config.toml
d_model = 768
head_dim = 128
d_mlp = 3072
bias = "all"
init_std_qkv = 0.0181
final_lr_fraction = 0.0
batch_tokens = 131072
doc_mask = false
Each number is 200 + 20 x the weight over the matrix's rms, rounded and kept within 0 to 999. Layers, rows and columns count from 0.

# down: layer 4 MLP down (transposed), 3072x768, rms 0.0111, rows 366-379, columns 288-335
# up: layer 4 MLP up, 3072x768, rms 0.0172, rows 367-380, columns 288-335
down366,170,177,225,206,206,178,186,181,198,186,226,175,174,191,176,216,163,194,258,200,214,168,194,171,188,221,156,157,174,183,182,194,212,155,187,192,233,223,185,191,182,206,174,184,225,174,209,212
up367,226,198,192,221,188,164,222,219,170,237,212,200,208,254,184,209,180,195,191,212,197,123,219,209,242,189,191,196,200,193,175,198,219,183,208,227,221,219,207,198,187,166,217,164,209,203,227,189
down367,211,199,203,221,197,179,181,185,212,210,174,199,221,206,179,175,218,231,180,211,223,202,214,186,234,198,199,233,212,194,188,225,223,166,232,210,179,226,148,210,204,241,217,180,213,189,208,200
up368,191,225,217,187,181,175,231,184,192,156,192,204,177,208,187,206,228,202,219,177,213,191,217,194,211,229,227,209,215,201,211,201,192,231,211,193,192,187,204,222,213,203,195,196,195,196,199,232
down368,209,170,207,221,226,185,187,182,242,226,207,192,190,163,174,191,162,208,185,201,211,212,202,210,198,179,190,185,177,233,185,165,196,201,186,185,172,214,198,205,217,200,228,215,224,212,195,195
up369,202,204,212,195,205,186,174,205,222,245,168,203,257,219,209,162,216,193,183,170,213,179,186,220,195,236,181,204,209,205,210,214,209,186,204,206,180,196,171,206,230,223,208,186,211,191,218,198
down369,194,207,213,194,182,211,199,211,205,188,223,207,212,218,217,221,192,201,223,198,212,209,215,228,230,180,198,168,185,201,182,167,186,208,217,177,193,176,221,202,182,153,205,169,222,193,203,204
up370,183,244,219,192,173,204,229,179,176,197,183,194,230,249,204,189,191,221,199,221,180,198,217,239,177,224,206,168,221,180,206,194,257,215,200,208,199,201,189,235,197,192,209,164,200,200,213,169
down370,199,205,178,217,231,204,191,223,200,196,208,223,163,206,197,185,170,189,204,169,212,216,200,203,213,201,168,187,217,189,197,232,174,195,230,203,183,201,219,200,216,235,208,182,191,173,172,207
up371,212,217,211,151,196,205,229,183,213,206,201,199,211,195,203,221,200,236,206,210,232,186,199,188,220,225,205,205,226,213,199,217,214,222,230,188,202,204,190,173,232,162,218,161,169,221,217,183
down371,213,207,200,201,197,213,218,193,214,199,194,196,198,195,214,207,192,201,196,195,178,197,242,189,198,187,133,200,182,214,202,179,138,206,206,171,152,200,195,199,203,226,201,162,212,198,208,230
up372,185,230,196,162,203,218,176,215,175,193,207,177,196,223,171,193,197,165,215,203,183,172,223,204,204,229,194,187,206,213,175,228,213,182,188,198,204,211,209,208,198,199,204,188,204,181,227,186
down372,195,211,166,192,196,189,229,201,216,206,188,199,197,195,182,192,208,201,198,213,185,215,196,229,202,202,176,210,216,213,179,215,197,173,189,199,193,199,194,215,197,191,202,191,216,176,212,216
up373,198,198,188,238,189,165,199,202,199,216,219,207,212,181,189,177,213,214,188,188,199,191,194,204,187,211,167,209,219,212,186,204,224,200,202,214,207,167,207,186,217,200,175,188,218,219,188,192
down373,202,203,197,196,222,216,219,154,203,209,171,157,207,193,171,184,212,170,218,214,180,193,245,207,202,200,211,207,204,206,166,216,196,201,239,189,186,189,223,206,191,183,234,203,184,206,187,164
up374,234,211,177,222,182,198,192,192,184,178,220,195,208,205,175,195,186,225,192,221,213,174,167,189,210,167,204,196,205,166,189,199,211,182,172,220,185,198,214,163,210,204,181,210,173,227,245,165
down374,210,182,198,202,171,222,210,191,208,197,206,221,207,224,236,191,218,213,192,213,231,205,208,193,212,206,200,217,198,232,175,191,233,170,219,193,167,194,196,213,205,191,189,196,187,215,197,172
up375,186,194,184,178,173,178,203,238,232,193,201,196,204,187,183,214,209,197,224,202,183,207,184,193,213,206,246,155,219,185,182,207,234,212,192,226,241,196,199,200,204,179,191,218,188,208,219,205
down375,212,182,214,232,250,206,202,200,174,218,175,236,173,199,221,210,233,192,214,184,229,177,206,212,206,191,176,193,200,212,272,168,192,203,196,223,209,195,203,181,169,212,187,201,186,213,157,177
up376,188,231,210,199,183,218,164,201,199,209,188,161,193,210,152,184,219,196,199,187,206,213,198,216,215,170,184,214,194,231,225,159,191,167,183,171,200,180,183,196,187,203,201,221,223,232,190,214
down376,230,187,193,193,249,208,227,203,188,214,217,185,222,153,208,233,203,230,165,200,227,245,217,181,197,186,195,202,175,186,188,190,207,201,199,218,189,188,208,178,187,176,189,224,219,186,222,216
up377,215,219,214,203,182,194,187,208,191,206,194,227,236,199,227,213,214,231,166,224,191,171,219,202,168,182,195,206,201,201,168,200,216,171,218,211,183,207,209,164,201,183,204,179,188,174,207,205
down377,190,169,178,203,217,165,201,180,182,217,196,197,202,222,197,209,192,197,226,180,196,191,194,222,201,182,194,204,218,191,205,195,211,222,217,202,171,201,202,198,173,231,200,180,226,198,198,202
up378,214,199,200,182,186,207,172,186,164,249,226,195,202,200,211,176,171,218,156,254,214,169,240,181,221,210,231,252,207,196,169,189,186,203,222,212,218,204,185,181,208,212,180,218,173,213,209,234
down378,214,218,193,235,239,228,187,197,212,150,199,200,192,190,207,182,240,198,249,199,205,183,201,198,225,198,175,211,192,231,176,164,217,203,192,202,163,193,202,220,193,183,202,177,185,232,208,205
up379,204,179,203,207,186,201,166,180,164,192,208,197,232,206,211,204,199,229,190,198,204,187,171,231,210,179,210,207,186,225,175,222,197,200,216,190,190,182,190,182,167,174,232,201,203,166,206,188
down379,193,230,199,214,197,190,209,186,243,193,206,215,193,187,230,195,214,178,183,213,214,214,190,187,207,194,213,176,200,186,217,224,210,217,212,209,149,205,206,192,201,211,187,189,186,195,196,179
up380,215,194,195,205,201,165,187,195,184,212,187,215,183,188,186,190,185,239,168,223,220,187,207,196,198,186,223,213,218,221,226,196,208,207,173,216,205,201,212,190,240,195,234,189,210,227,203,187